Weights of a small GPT-style language model, trained from scratch on English Wikipedia.
Size: 12 layers, width 384, MLP 1024 GeGLU, vocabulary 16384.
Architecture: LayerNorm before and after each block, rotary positions, capped logits.
Training: a variant of SOAP for these matrices, 473M tokens, 3675 steps.
Each number is 128 + 24 x the weight over its row's rms, rounded and kept within 0 to 255. Layers, rows and columns count from 0. The size above them is the row's rms in percent of the matrix's.

# layer 5 attention output (transposed), 384x384, rms 0.101, rows 48-83, columns 0-95
size [ 94  91  88  96  95  94  92  94  96  96  91  96  92  96  93  96  88  96  92  93  97  96  92  96  93  95  96  89  96  91  89  95  90  92  93  89]
[[101 140  66 121 109  83 128  89 145 115 111 141 110 188  92 133 155 128 148 141 133 145 117 141  81 106 142 124 185 136  99 117 139 108 176  78  80 115  99 139 144 154 136  85 152 134 134 130 136 146 117 127 123 139 115 162 105 141 132 100 110 148 159 127 124 154 149 136  94 139 148 130 165 141 143 173 141 158 140 168 102 134 121 148 139 115  89  77 132 106 144  88  87 113 124 109]
 [156 119 132 114 136 105 159 134 160  90 173  95 142 129 145 161 126 140 111 135 114 157 146 109 141 124 168 109 136 139 140 153 154 144 125 136 113 145 165 172 149 169 126 131  76 127  73 153 115 144 122 127 114 131 106 153 104  69 150 111 143 128 133 119 121 154 114 116 124 175 119 139 151 138 168  78 124  91 130 140 107 129  88 130 117  92 130 136 119 135 185 109 117 137  93 146]
 [120 115 185  95 116 128  85 101 161 162 121 113 167 109 111 132  93 114 102 147 130 180 127 149 111 135 152 144 128 137 111 115 175 106 118 116 120 117 100 109 118  82 129 119 142 125 147 157 128 120 143 144 146 152 159 144 115 122 117 123  85 163 155 124 149 130 157 124 107 163 125 135 122 159 128 124 128  90 117 176 140 108 141 121 127 126 118 150 153 124  98 114 118 138  83 117]
 [120 111 102 108 131 114 170 107 140 115 137 152 131 118 115 135 118 118 115 129 131 140 140 141 123 104 136 140 130  97  73 139 126 147 141 145 118 119 118 133 129 152 131 137 111 149  86 150 138 104 126 100 138  87 134 136 183 143 105 117 140 135 111 123 159 116  95  99 138 139 122 188 135  95 131 139 115  96  88 154 145 178 153  92 189 149  88 127 111 122 127  92  98 120 126  87]
 [183 154 104 119 146 142 143 113 156 130 118 119 141 144 179 139 150 137 110 140 149  87 162 126 161 140 170 130 131 113 149 119 114 108 146 157 126 109 130  92 142 144 140 160 121 129 112 185 127 127 110  87 169 107 127  93 157 186 106 128 152 107 119  98 186 167  81 142 118 114  78 131 137 138 116 161 134 158 124 100 102 179 153 111 106 146 140 111 157  97 112 128 120 123 100 103]
 [160 173 142 148 133 130 142 104 114 111  84 154  96 163 102 106 127 135  94 124 160 134 153  77 124 103 101 166 110  90 137 123 115 132 125 127 157 117 124 141 128 119 114 135 150 148 137 130 102 133 126 115 135 154 141 143 114 103 142 133 114 115 117 133 124 156 117  91 107 196  90 101 149 125 102 109 112 105 105 129 139 118 119 141 105 137  89 156  98 110 108 108 132 116 153  91]
 [140 153  88 136 127  93 162 175 153 120 120 131 137 114  86 138 104  97 155 146 104 148  88  79 148 160 129 163 159 169 102 113  93 130 126 151 125 114 131 132 138 133 133 147 121 135 103 152 122 173 123  92 104 145 124 140 121 110 138 151 175 145 129 115 121 101 108 109 139 143 173 108 110 106 160 133 134 111  98 181 149  86 124 131  69  97 147  83 139 155 154 112 109 179  85 134]
 [127 155 144 136 159 151 134 119 147 119 134  97 108 136 160 142 104 159 130  79 185  89 132 121 188 125 130  94 134 141 131 144 120 101 120  95 128  94 131 161 152 127 127 139 146 113  92 131 166 156 155 118 106 139 130 149 112 128 110 160 142  99 110  91 135 137  73 134 119 148 158  75 123 127 153 138 119 126 116 138 173 110 121 129 147  84 112 105 134  64 168 116  97 145 145  95]
 [139 115 127 112 114 134 105 131 111 135 125 169 129 148 147 156 122 115  90 114 147 154 164 133 129 121 123 149 125 129 145 130 116 156 117 117 148 198  98 148 133  99 122 161  92 109 178 151 111 106  95 132 106 124  61 141 139 147 106 136 136 141 112 118 100 158 104 182 155 152 134 101  94  82 162  99 153 145 121 156 115  95  98 121 161  94 115 117 122 132  74 129 119 126 166  77]
 [136 126 136 171 144 129  72 117 145 140 134 150  98 125 135 128 159 133 160 152 120 168 145  98  75 114 135 135 111 104 115 120 107 121 121 127 111 115 120  97 103 143 123 120 174 137 112 126 128 133 103 115 112 140 161 105 104 120 126 116 119 134 138 102 153 143 111 134  92 164 131 124 138 121 158 133 160 123 134 110 174 103 126 135 116 151 140 108 110 109 143 132 142  90 125 122]
 [173 132 150 155 122 128  84 124 181 115 111 130 145 119 114 127  92 161 138 160 146 130 144 150 101 129 103 107 146 162 133 128 119 145  99  98 169 125  96 138 122 160 126 126 138 127 134 105 135 154 144 151 163 107 141 148 140 128 123  74 139 125 144 137 177 125 140 148 159 152 135 116  90 107 126 133 141 129 114 144 139 103 140  98 130 125 118 179 128 138 149 152  95 122 111  88]
 [168 129 136 107 162  93 138 107 113  75  84 141 119 150 106 142 151  96 171  99 101 135 122 119 116 104 122  95 112 112 140  91 117 161 114 124 128 115 104 148 130 147 151 143 148 102 158 108 134 111 133 100 123 154 148 107 109 122  86 167 159  93 154 152 150 130 127 110 131 102 126 148  85  76 128 105 138 122 101 118 155 133 139 151 109 145 159 163 131 127 163 141 109 151 116 135]
 [140 114  86 131 104 149 158 105 131 160 133 180 142 121 101 158 147 169 100 135 117 112 102 137 121 128 123 144 102 106 174 123 114 155 128 158 160 150 123 126  95 151 126 124 124 109 163 107 104 152  81 145 130 146 136 141 111 164 155 143 169 113  90 114 115 100 104 124 139 173 107 119 141 125 141  84 149 142 185 142 115 119 141 143 132 192 111 115 135 136 171 130 144 138 117 138]
 [134 132 140  89 115 109 146 133 129 122 148 112 168 125 130 113 115  93 147 119 108 130 152 137 148 114 124 125 141 121 136 125 137 123 145 124 186 134 122 106 100 111 121 170 142 118 117 141 130 106 161 165 146 126 143 145 112 118 127 131 116 138 141 157  83 147  89 131 147  93 212 113 111  94 150 146 121 151 138 141 131 135 134 130 123 135 137 122 122 125 121 159 113 134 146 154]
 [ 85  80 157 159 160 163 155 121 130 144 123 110 174 133  82 152 151 116 122  85 150 108 142 139 111 115 120 149 162 138 131 108 117 125 146 121 156 121 120  97 138 113 196 128 110 122 158 114 117 127 121 117  86 144 117 106 124 116 154 115 143 144 139 133 102 114 132 103  96 135 103 126 103 130  96 142 137 131 107 144 127 117 131 106 116 111  71 156 114 146 112 142 156 109 136 128]
 [122 105 136  74 110 157 108 102 104 181 126  94 112 121 101 189 154 122  72 132 104 112 116 105 143 142 159 159 133  95 113 105  99 121 151 160 123 114 145  96 103 140 120 138 169 146 110 156 124 118 172 115  99 116 118 168 138 111 129 176 150 166 148 111 146 102 158 142 139 127 133 153 103 147 157  82 119 124 136 129  52 109 104 127  90 150 164 114  99 121  95 125 135 132 121 114]
 [149 110 114 165 136 107 132 115 108 128 137 109 100 112 105 135 131 112 129  89 186 130  99 122 105 103 113 146 132  95 131 135  95 120  74 157 153 114 143 138 168  77 155 113 140 173 102 100 177 107  98 151 103 105 148 114 134 127 168 156 107  95 149 132 144 107 102 126  76 123 128 165 131 118 161 148 155 137 192 117 126 122 138 130 169 174 123 138 136 117 134 161  98 121 123 135]
 [132  98 140 144 106 130  98 145 127 121 158 119 105 152 126 156 126 151  90 136 133 100 126 150 114 102 139 121  74 114 139 159 133 133 110 115 115 127  92  98 164 131 155 136 214 178 129 133 126 151 147 108 142 159 122 139 144 151  76 143 129 126 128 124 138 130 125 139  90 102 129 128 145 101  73 107 115 149 134 141 132 135  80 122 141 135 124 156 123 127 100 159 156 128 108 133]
 [138 117 115 114 130 134 128 122 136 143 153 116 101 148  55  92 121 138 166 123 126 148 120 153 112  93 116 131 116 147 128 140 129 124 106 125 151 155 124 126 132 154 113 157 147  98 124  92 127 115 112  93 142  89  88 125 117 146  97 129 119 136 125 110 188 185 137 134 177 168 111 125  94 133 138 157 114 150 136 134  88 121  94 111 107 187 105  97  81 118 122 157 131 140 157 109]
 [119 143 130 105 150 119 114 139 127  61  81 126 159 115 156 113  93 106 118 125 149 146 160 116 135 123  97 118 107 133 122 124 139 162 157 120 105 101 139 123  88 116 124 125 128 110 119 112 137 153 157 111 129 100 132 158 112 156 138 122 113  97  90 109 169 159 123 146 123 112 170 144 148 150  70  92 122 160 127 128 135 137 146 115 137 153 143 129 106 119 134 119 132 153 194 116]
 [ 97  83 109 103 129 131  78 147 116 180 135 127 178 149 134 109 126 143 133 132  87 110 133 142 119  99  90  99 119  95  82 127 150 146 167 126 105  81 116 124 150 124 133 141 114 142 132 140 132 150  90 128 126 120 135 105 170 146 135  90  98 138 159 115 131 113 161 134 174 142 117 139 113 148 182 179 132  97 112 128 102 162 149 140  87 146  83 138 110 144 122 146 154 158  70  94]
 [137 124 123 135 116 154 135 118 135 130 117 126 112  58 155 142 157 149 120 139 155 160 176 105 148 133  79 134 129 125 138 135 108 109 133  87 196 147 105 122 103 184 147 127  86  83 151 135 132 132 143 128 131 127 173 135 168 125 113 146 154 149 122  89 166 108 139 136 110 155 102 128 116 161  97 156 139  92 125 151 107 121 125 115 137 101 153 100 115  81  98 155 140 173 151 145]
 [132 140 107 130 148 106  85 161 137 104 158 125 100 110 162 138 151  96 153 141 115 133 138 137 129 121 139 132 107 136 133 108 185 155 109 121 136  78 151 138 161 111 129 100 141 123 141 104 141 108 152 128  91 149 167 139 130 117 128  91 144 171  77 191 114 123 148 163 162 121 116 165 105 114 105 121 119 157  76 172 150 142 139 114 131 164  98 119 130 134 148 150 130 121 177 144]
 [160 144 146 166 131 124  99 123 103 127 132  74 113 105 122 149  97 118 127 112 140 119 137  63 135 151 150 128 103  88 127  80  98 128  90 182 126 121 143 118 145 147  88 132 155 134 148 136 129  85  61  97 115  97 117  85 159 163 186 161 107 151 126 101 102 132 115 170 136 142 174 133  91 181 124 139 160 132 109 110 115 118 141 141 141 118 153 152  91 124 106 135 133 142 131 166]
 [107 167 103 107 141 165 164 125 182 114 110 125 103 124 144 108 115 138  90 162 128 109 151 153 115 160 133 114 129 110 112 119  62 141 100 112 176 150 144 161 133 122  98 158 165 119 158 100 113 163 131 120 121 140 144 148 151 155  75 104 120 142 124 105  94 158 118 135 116 117 137 136 147 150 151 130 163 125 125  89 107 109 121 156 118  83 147 135 147 128  86 139 140  73 136 122]
 [134 118 134 115 113 110 147 113 146 100  92 143 165 141 128 123 118 156 115 118 127 119 165 122 139 151 145 128 121  95 135 123 134 124 117 120  98 120 131 151 131 143 111 103  95 144 135  92 105 112 117 148 145 157 111 127  60 149 125 138 123 115  84 134 107 151 111 123 177 136 146 130 123 152 120  78  99 137 158 124  96 116 112 149 142 147 142 127 120 126  87 123 108 130 151 147]
 [147 195 128 137  61 128 105 116 122 127 147 113 147 106 146 119 152 151 114 129 122 130 150 105 149 125 149  88  87 127 136 171 139  96 124 124  95  98 136 101 172 123 113 143 163 102 138 159 105 106 143 133 143 157 111  92 156 154 151  97 174 162 166 105 111 120 144 106 121 141 158 104  79 154 127 137 120 126 133 146 154 133 105 106 137 130 117 134 122 155 167 147  90 116 129 151]
 [168 139 175 108 106 131 115 137 106 141 110 109 113 137  80 116 143 104 108 135 115 119 139 128 161 136  99 145 146 122 139 159 151 128 114 132  90 134 107 128 158 116 162  94 141 132 131 143 159  78 104  90 115 155 162 127 152  95 135 127 126 136 170 126 126 132 151 139 181 115  90 109  98 174  80 157 155 134 156 132 128 137 116 119 137 160 113 110 104 108  97  85 160 124 138 147]
 [146  87 169 120 100 135 120 141 138 150  93 141 131 100 122 105 105 115  99 128 163 163 148 118 165 136  90 143 136 102 138  82 117 147 118 139  80 120 115 119 161 121 139 120 131 135 176 111 154 143 105 121 187 132 144 115 136 134 146 115 137 129 163 142 105 123 144 138  96  80  93 135  77 117  93 126  96 160 144 155 122 114 108 106  95 140 136  87 145 116 135 101 125 105 101 144]
 [118 145 119 150 136 130 111  94 141  83  91 170 186 142 100 140 132 143  69 138 114 130 151 100 107 124  92 147  87 128 186 170 164 173 117  98 143 157 122 141 119 157 113 144  93 129 178 144 148 144 143 177 135 160 147 137 169 117  91 146 123 115 125 128 117 133 132 151 109  89 159 158 163 134 157 126 101  99 132 149 170 132 118 117 167 105 145 140 124 114 145 118 146 143 183 119]
 [153 121 151 121  81  96 141 125 171 136 122 141 115 160 123 125 133 136  99 114  94 113 134 144  84 174 184 135 122 150 117 121 120 134 126 136 164  93 114 102 119 169 153 129 117 112 118 117  73 188 110  84  86 134  79 158 141  71 119 145  85 105 146 145  93 146 181 159 141 130 136 138 152 164 122 141 129 114 110 159 137 125 127 101 149 134 119 147  78 142 123 132 140 147 108  95]
 [131 128 100 129 133 148 127 183 135 163 127 131 123 125 159 100  85 138 103 113 157  93 146 154 153 146 118 160 163  77 167 128 122 147 149  84 160 102  80 108 111 128 139 126 176 176 135 168 149  98 178 117 146 147 123  94 140 112 123 111 130 113 141 103 130 106  86 146 142 130  84  96 164  87 146 149  89 129 158 198 141  86 150 107  99 122 122  73 122 148  89 120 107 121  94 111]
 [147 118  96 125  98 104 139 143 104 106 123 128 139 116 115 136 155 174 128 117 126 156 158 117  84 150 128  98 103 141 152 144  88 118 146 130 123 113 105 137 183 100 111 167 149 126 139 118 131 140 121 143 140 149 105 144 177 101 123 128 149 174 135 108 139 125 114 117 132 136 154  95 147 122 138  88 153  90 162 183 100  98 143 106 138 101 114 165  99 117 118 105 141 129 101 132]
 [111 124 159 116  89 137 113 107  87 159 188 142 141 148 110 171 137 113 116 132 116 110 122 133 102 132 130 122 145 115 136 145 121 158 108 141 124 114 131 119 142 127 134 155 167 113 129 163 117 114 135 213 131 114 124 107 133 184  96  91 130 119 169 158 158 129 125 136  97 119 111 131 153 134 155 128  83 160 129 105 154 115 120 105 115 161 137 164 137 150  93 126 125  90 158 108]
 [158 122  97 154 178 115 116 139 138 162 125 136 110 148  99 190  82 121 161  73  94 135 167 138 138 152 117 127 101 169 122 133  79 111 134 123  99 144 160 110 129 143  90 127 150 152 126 128 108  97 100 115 138 103  86 165  89  98 124 146 160 124 128 140  98 158 151 113  89 151 141 145 110 143 110 146 102 157 125  86 161 103 150 155 107  92 120  82 167 159 128 123 111 164 152 150]
 [130 121 163  95 104 131 138 163 134 135 129 132 108 184 139 140 155 109 121 154 124 147 149 144 110 140 111 125 130 158 144 160 102 162 114 121 159 107 145 140 108 122 126 134 143 152 137 142 139 129 126 102 136 153 158 141 114 123  87 103 175 190 152  48 165 122 120 142 149 169 126 131 124 156 133  92 122 118 166 139 148 200 131 112 131 142 131 172 117 133  57 117 126 149 123 157]]
# layer 5 attention value, 384x384, rms 0.114, rows 49-84, columns 0-95
size [ 86  87  92  94  89  89  91  92  97  87  93  88  95  92  98  89  93  89  89  92  93  93  96  93  93  94  88  95  91  86  96  86  91  91  84  92]
[[135  99 136 110 130 127  84  78 114 134 172 128 173 114 111 108 137 124 125 153 137 117 165 128 117  93 145 105 147 111 120 144 136 131  73 153 115 131 141 147 116 124 158 132 113 116 118 125 108 135 134 113  99 140 102 132 123 127 124 113 139 119 167 154  91 142 150 138 134 146 126 141 129 143 146 113 116 113 118 190  86 103 149  93 111 155 115 124 175 152 151 125 102 111 103  95]
 [107 170  85 154 124 125 155 124 112 153  87 128 136 111  83 126 123 156 122 129  91 143 145 116  97  95 144 120 100  79 141 126 132 118 106 169 112 128  87 107  92 122 132 136 146 114 148 114 150 130 162 174 125 155 123 150 115 133 149  92 113 141 102  92 143 129 153 105  63 114 155  98 112 144  89 167 168 117 131 133 141 143  83 159 136  98 138 143 130 117  88 170 141 152 106 144]
 [127 137 119  75 173 157 150 133 159 142  88 118 161 114 116 146 113 137 114 123 148 112 154 173 138 123 116 135  95  66  90 117 125 149 170  96 134 113 124 171 141 129 120 156 140 127 116 107 165 123 133 151 145 150 150 131 140 136 149 123 156 159  65 130 102 181 102  86 104 154 133 160 127 125 140 157 132 131 134 154 137 158  81  80 144 157 110 115 141 109 126 103 114 123 136  76]
 [133 149 133 147 130 144 150 131 121 120 112 124  70 116 116 133 165 119  83 136 168 125 115 131 144 165 141  74 126 148 136 136 124 106 124 131 170 110 128 120 112 136 156 122 156 134 145 158 108  71 109 120 137  83 135 129 127 144 137  77 138 127 109 151 176 163 182  97 125 127 115 121 176 142 170 127 113 111 118 116 101 177 158 132 107  95 128  83  93 158 126 171 104 149 147 106]
 [166  90 159 107 146 138 131 143  71 152 118 102 156 125 133 122 106 127 167 104 142 142 172 130 108  92 116 162 117  99  89 151  96 100 131 100 161  99 160 148 158 164  98 111 129 178 142 126  97 150 126 130  59 138 158  62 124 133 145 120 127 109 124 128 120 114 158 104 120 199  98 108 131 107 122 125 145 106 101 131 135  83 149 106 144 152 116 141 140 140  70 133 111 100 144  95]
 [125 131 126  69 124 138 127 144 142 120 139 130 139  99 131 106 117 124 119 109 111 119 147 121 140 163 113 112 122 132 107  94  97 153 142 139 171  68 113 136 117  68 137 165 111  97 116 126 128 171 120 135 140  96 135 123 137 131 121 111 164 121 122 153 169 149 141 135 136 109 209  91 138 143 152 155  94  80 101 219 146 124 123 165 109 149  66  97 142 110 121 118 123 131 124 114]
 [123 138 139 122 140 112 127  97 148 116 143 108 100 105 181 127 110 152 114 123 113 157 142  96 136 143 130  74 145 114 146 127  79 109 126 123 119 152 121 145 119 140 142 129 149  88 112 158 111 126 151 128  87 125 133 160 141  68 155 193 116 151 150 113  95 157 106 174 107 171 139 111 124 125 136 119 104 134 140 151 115  87 106  91 109 126 128 113 136 107 145 124 106 165 124 114]
 [ 95 106 114 110  85 119 113 127 142 144 153 124  81 121 155 146 146  90 116 148 170 116 158 150 112 102 134 118 106  83 119 125 133 147 109 127 138 137 139 165 109  85 177 150 105 128  98 121 148 132 119 106 117 143 130 134  89 144 149 130 146 158 133 119 121 137 153 152 130 144 109 132 116  93 192  99 173 142 142 172 114 141 116 112 180 109 144 108 163 139 149 128 159  77 141 152]
 [ 92 127 114 105 122 151 114 127 127 149 110 126 116 118 119 129 169 159 187 102 186 134 131 102  98 122 135 153 133 159  90 121 141 154 117 142 121 126 132 142 129  82 137 112  95 141  98 109 115 130 144 135 126  95 103 142 133 125 114 112  95 145 132 133 157 100 169 122 146 140 112 104 159 128 160 156 136  89 159 122 143 121 107 134 127 121 116 124 140 159 148 129 105 153 142 127]
 [117 139 184 173 127 106 137  87 159 134 128 100 192  99 102 120 111 143 145 158 123  83  92 169 119 138  99 124 173 145 119 143 101 140 120 132 133 171 108 139 101 139 112 132 145 134 116 112 142 127 151 148 137 124 145 160 133 114 142  96 105 165  86 100 133 160 136 163 141 136 110 133 135 102  87 136 123 156 143 161  83 131 123 153 137 152 109 140 150 146  82 136  88 141 123 104]
 [133 129 148  98 153 101 143 130 143 116  84 147 125  78  95 142  99 136 171 115 135 103  98 116 133 157  91  91 132 111 150 106 117 139 132 102 130 128 119 135 112 103 156  82  98 118 145 120 130 137  90 113 162 161 126 112 126 121 101 155 112 138 116 118 136 120  84 161 110 103  96 150 117  95 140 120 134 129  80 104 149 116 127 152 127  94 147 120 129 141 150 106 101 168 116 117]
 [130 131 106  78 108 122 132 153 122 145 134  91 102 128 128 148 113 155  99 104 128 129 104 170 130 132 137 111 110 158 140 132 174 120 123 127 121 115 123 134  70 119 146 109 145 139 115 163  64 154 130 117 144  84 157 175 143 181 138 158 125 100  84 103 141 136 142 114 142 162 121 106 128 175  99 126  89 110 151 127 126  87 140 147 122  92 127 129 113 127 142 151 143 147 142  96]
 [128 119 157 123 104 127 140 109 137 113 128  63 126 112 114 149 129 148 144 147 127 147 163 115 132 150 130 141 147 113 123 164  98 155 154 110 126 136 129 111 134 173  76 147 125 118 148 176 124 135 158 121 127  92 133 137 136 111 129 137 105 138 151 143  49 141 114  78 163  73 193 146 121 111 157 135 135 131 149 121  88 156  85 116 133 132 117 129 120 148 126 130 132 150 158 126]
 [ 83 107 137 135 154 127 150 156 166 122 118 151 139 162  98 181 164 118  99  49 137 120 109 134 133 146  99 196 117 153 156 161  87 124 138  92 169 130 144 104 122 116 111  96 112 148 156 141 151  92 121 163  98 129  97 111 139 188 117 111 119 141 134 130 138 109 139 119 115 145 102  99 147 107  93 162 153 114 168 123 155 116 133 155 104 164 122 162 126  91  66 107 106 103  95 125]
 [156 149 115 145 143 148 126 141  89 137 155 118 102 137 144 127 116 191  95 153 108 113 121 146 126 147  97 129 102 111  97 112 141 123 166 181 132 117 144 119  82 186 141 117 132 132 108 128 111 129 177  94 133 136  87 117 165 127 130 141 107 127 118  85 156  79 134  94 181 161 141 178 103  94 116 137 107 107  96 138 147 127 159 126  86 140 157 140  77 138 131 142 142 121 104 145]
 [145 136 104 126 112 105 149 119  97 139 122 154 137 103 133 153 134 129  58 187 234 151  95 126  90 157 138 108 131 150 112 142 144 142 113 127 114 128 124 164 139 102 115 113 112 144 129 122 115 121 122 113 129  87 112 148 114 106 163 124 120 149  81 136  99  87 100 123  78  81 112  95 152 166 138 124 146 137 128 140 132  95 129 105 124 133 121 143 109 120 121 150  79 125 186 140]
 [109 109 110 143 122 141 125 149 144 128 149 158 110 178  99  99 120 133 103  96 159 141 117 130 147 152 133 110 137 125 113 120  92 116 136 150  96 171 144 137  88 100 132 157 149 166 116 143  80 108 138 126 114 136 104 158 146 106 120 160 136 117  83 144 162 101 152 150 132  78 131 163 152 148 132 133 140 156 138 125  90 164 135 133 139 145 139 117 165 130  61  98 126 132 138 163]
 [108 143 179  95 110 146 171 116 114 116 124 122 120 163 129 117  90 144 128 130 148 109 108 107 159  61 138 107  95 151 184 116 105 112 103 142 149 134 139 149 131 116 133 121 109 121 142 106 134  82 144 182 129 120 138 117  99 122 100 111 116 137 142  72 191 116 153 160 172 116  65  86 145 129 141 122 141 153 123 119 126 131 113  90 142 185 142 122 131 104 166 153 153 121 150 110]
 [125 110  74 138 141 124 126 125 102  92  76 144 120 134 164 132 121 114 177 151  95 104 120 104 124 135 100  98 138 121 184 101 143 143 107  99 113 107 132 129 150 131 162 124 129 173 148 110 106  82 157 128 144 138 123 120 127 152 152 114 108  87 113 124 144 111  94  84 130 124 121 132 142 185  57 133 122 125 117 175 163 129 126 126 130 128 173 118 138 158  81 108 125 117 109  97]
 [118  85 126 107 129 155 101 174  86 176 102 149 170 121 138 148 133 112 138 114 127 128 146 144 124 101  92 131 129 113 124 144 165 164 120 176 130 111 124 112 150 126 101 126 153 143 113  97 117 165  89 115 142 133 152 119 116 137 125 137  90 155 146 145 120 102 149 186 131 100 120 119 122 136 124 157 142 132 151 157 142 131 160 121 111 124  97 156 137  92 122  89 111 179  74 161]
 [119 118 126 180 131 129 130 136 132 110 111 121  88 122 120 136 121 117 152 107  85 142 127 118 144 108 133 154 133 157 124  94 122 130 195 141 150 152 114 137 121 180 158 153  75 104 153 112 118 121 139 175 138 117 133 120 145  79 175 123 144 143 139 127 123 150 161 127  96  99  95 112 122 153 114 134 116 101 141 123  78 110 112 195 110 127 180 118 136 137  99 167  73 125 146 113]
 [114 135 113 123 158  99 125 112  86  96 142  98 109 127 113  91 137 120 119 127  93 143 129 118 114  92 122 147 111 126 105 123 175 183 110 131 112 113 142 104 137 127 135 108 151 113 103 163 148  75 112 137 123 159 122 161 131  96 101 173 147 129 127 131 129 160 107 148 163 147 116 145 139 114 125 135 110 135  76 249 133 132 124  99 135 124  85 115  90 142 128 167 144 114 101 147]
 [144 131 171 147 147  85 122 137 110 133 159 135 135 125 101 112 145 150 127 128 179 103 140 162 155 199 159 161 142 147 121  92 172 137 108 116 161 141 123 166 131 122 156 135 137  99 112  74 126 106 106  90  96 134  85 104 103 125 152 128 138 146 101 135  75  97 126 105 153 122 127 108 103 156 187 125 131 129 165  90 111 107 165 152 141 166 106 154 134 138 155 122 161 116 143 179]
 [100 134 100 103 144 164 131 138 152  93 124  85 121 144 132  69 143 117 135 135 118 103 104 136  95 132 125 135 110 151 131 124 125 123 141 133 137 112 135 143 125 125 150 174 146 127 131 148 152 117 126  74 134 131 114 120 130 119  86 132  83 103 126 111 136 141 115 119 136 126 130 149 132 118 104 134 139 149 119 117 115 139 135 124 173 150 153 164 170 132 120 120  94  91 133 141]
 [142 110 118 142 131  88 108  76  96 101  88 118 159 115 110 124 140 114 102 144 140 141 147 142 117  96 131  77 108  89 133 169 191 101 123 108 139  94 134 131 144 144 120 104 118 150 111 115 103  74 170 126 133 157 134 125 108 124 118 153 149 127 148 139 119 128  81 169 155 117 158 135 126 141 128 140 106 153 135 169 141 120 133 130 126 140 150  82 119  95 109 145 147 170 133 148]
 [104 151 139 111 108 139 135 200  92 146 145 131 115  90 127  98 154 131 114  93 129  99 143 138 183 148 119 114 166 159 123 146 119 133 153 143 116  99 128 109 135 162 120 115  88 107 133 119 109 115 142 111  81 131  95 118 134  66 126 134 115 137 160 150 131 127 144 156 154 145 140 157 146 137 140 147 167  84 145 122 125 112 134 154 131 130 139 139 137  93 141 140 125 105 119 146]
 [124 118 140 144 121 141 142 153 143 133 115 111 138 113 109  86 148  92  42  93 151  93  85 122 174 148 139 122 137 136 110 144 139 140 118 133 132 120 123 128 125 169 139 124 135 145 131 104 126 121 124  88 107 111 127 116 122 122 134 120 116  95 190 106 105 137 157 100 146 150 121 129 147 144 136 156 146 118  89 119 138 103 150  97 162 144 145 136 125 112 120 138 149 104 109 174]
 [207 117 123 152 109 103  93 100 108 116  95 157  93 115 140 145 103 103  79  87 142 125 135  99 119 124  95 158 116 129 124 150 148 154 146 104 117 156  81  89 132 138  81 125 137 102 144 124 147 133 116 116 119 109 147 112 111 143 140 121 157 101 131 146 146 160 152 114 115 124 132 159 135 111 166 124 120 118 139  98 145 133 153 132 112 135 177  64 116 120 105 139 143  92  66 127]
 [185 111 139 148 166 155 144 132 121  97 148 142 140 139 116 118 182 142 128 152  97 169 161 121 127 110 120 111 139 161 129 170 159 182 126 125 145 132 141 163 113 138 148 153 107 115 155 129 105 188 102 132 118 109 121 160 125 175 135 149 127 145 121 128 161 102 108 157 107  81  96 121 125  95 111  77 126 145 129 101 110 117 105 118  86  93 130 129 118 113 138 128 102 139 153 113]
 [115 171 122 166 138 124 112 142 145 113 174 135 122 123 140 129 136 155 124 125 104 129 123 160  96 108 156 107 126 110 155 111 118 130  89 145 129  59 142 119 131  96 134 102 151 118 174  99 131 166 110 137  45 136 162 178 123 137 113 150 117 109 139 126 114 107 184 123 124  94 105 135 167 123 131  87 135 123 130 182 145 186 133 171 179 145 113 182 108 125 116 104 125 117 152  99]
 [ 98 160  63 108 148 150 147 153 128 145 116 108  92 138 146 146 117 150 121 107 125 134 142 187 126 107 117 162 115  94 138 191  77 145 159 149 133 152  71  99 108 107 147 134 113 121 140 138 117 128 157 118  73 133 151 117 114 130 120  99  94 102 147 124 126 128 128 178 199 136 108 126 182 125 123 126 133 138 159  96 148 124 117 150 113 125 135 125 120 127 145 151 129 159 137  81]
 [ 93  84  53 153 133  91 115 133 125  92  97 144 166 114 146 112 151 121 121 160 139 121 127 138 142 141 120 101 120 128 125 155 132 125 160 111 148 130 108 101 156 142 136 114  75 146 154 163 150 130 105  99 128 142 154 144 126 102 128 129 104 113 117 103 134 139 136  78 137 133 123  30 119 101 149 124 142 135 139 107 120 124  91 168 130 121 134 142 137 117  80 147 115  84  73 149]
 [ 85 126 135  86 130 121 136 145 106 101 157 131 114 124 125  74 179 164 114 129  95 147 130 106 124 159 105 104 104 128 113 186  92 133 156 100 142 170 176 131 121 173 118 130  95  57 148 129 118 138 139 175 149 118 138 134 158 138 106  84 145 106 145 126 110 142 123 162 142 151 152 179 128 122 169 129  99 119 105  72 154 126 131 110 133 103 122 168 128 128 122 105 114 132 183 104]
 [121 124  80 133 130 118 147 124 169 160 143 122 110 129 140 142 106 110 129 156 115 140 109 104 110 113 138  86 149 134 131 141 122 131 144 168 157 145 120 141 156 118 127 105 151 115 115  91  77 185 131 114 123 133  84  97 106 112 100 142 121 147 119 157 130 155 133 206 101 103 116 133 135 127  99 107 130 157 125 108 128 124 158 160 123  85 128 121 164 174 149  96 123 156 162 137]
 [128 127 111 154 134 125 107 119 187  90 137 105 120 168 120 141 112  84 127 132 120 156 161 143 141 144 124 136 156 164 132 144 111 132 130 170 136 124  99  94  95 131 143 146 135 131 144 145 120 139 142 156 132 161 113 132 169 107 108 142 147 152 122 104 166 137 119 125 135 103 121 152 142 170 127 142 113 108 124 136 128 114  97 143 160 115 147 159 136 122  86 129 100 126  96 139]
 [ 99 139  76 115 168 163 119 117 117 129 115 113 152 144  57 129  82 121 126 102 110 144 113  90 116  94 132 109 157 141 100 110 133 110 129  55  70 121 148 152 142 143 143 151 119 126 173 126  95 116 111 124 151 126 138 126 135 134 124 111 141 145 135 124  91 145 134 114 114 134 140 131 177 132 123 109 110 123 107 149 116 120 122 140 153 104 183 119 118 161 155 101  79 126  88 200]]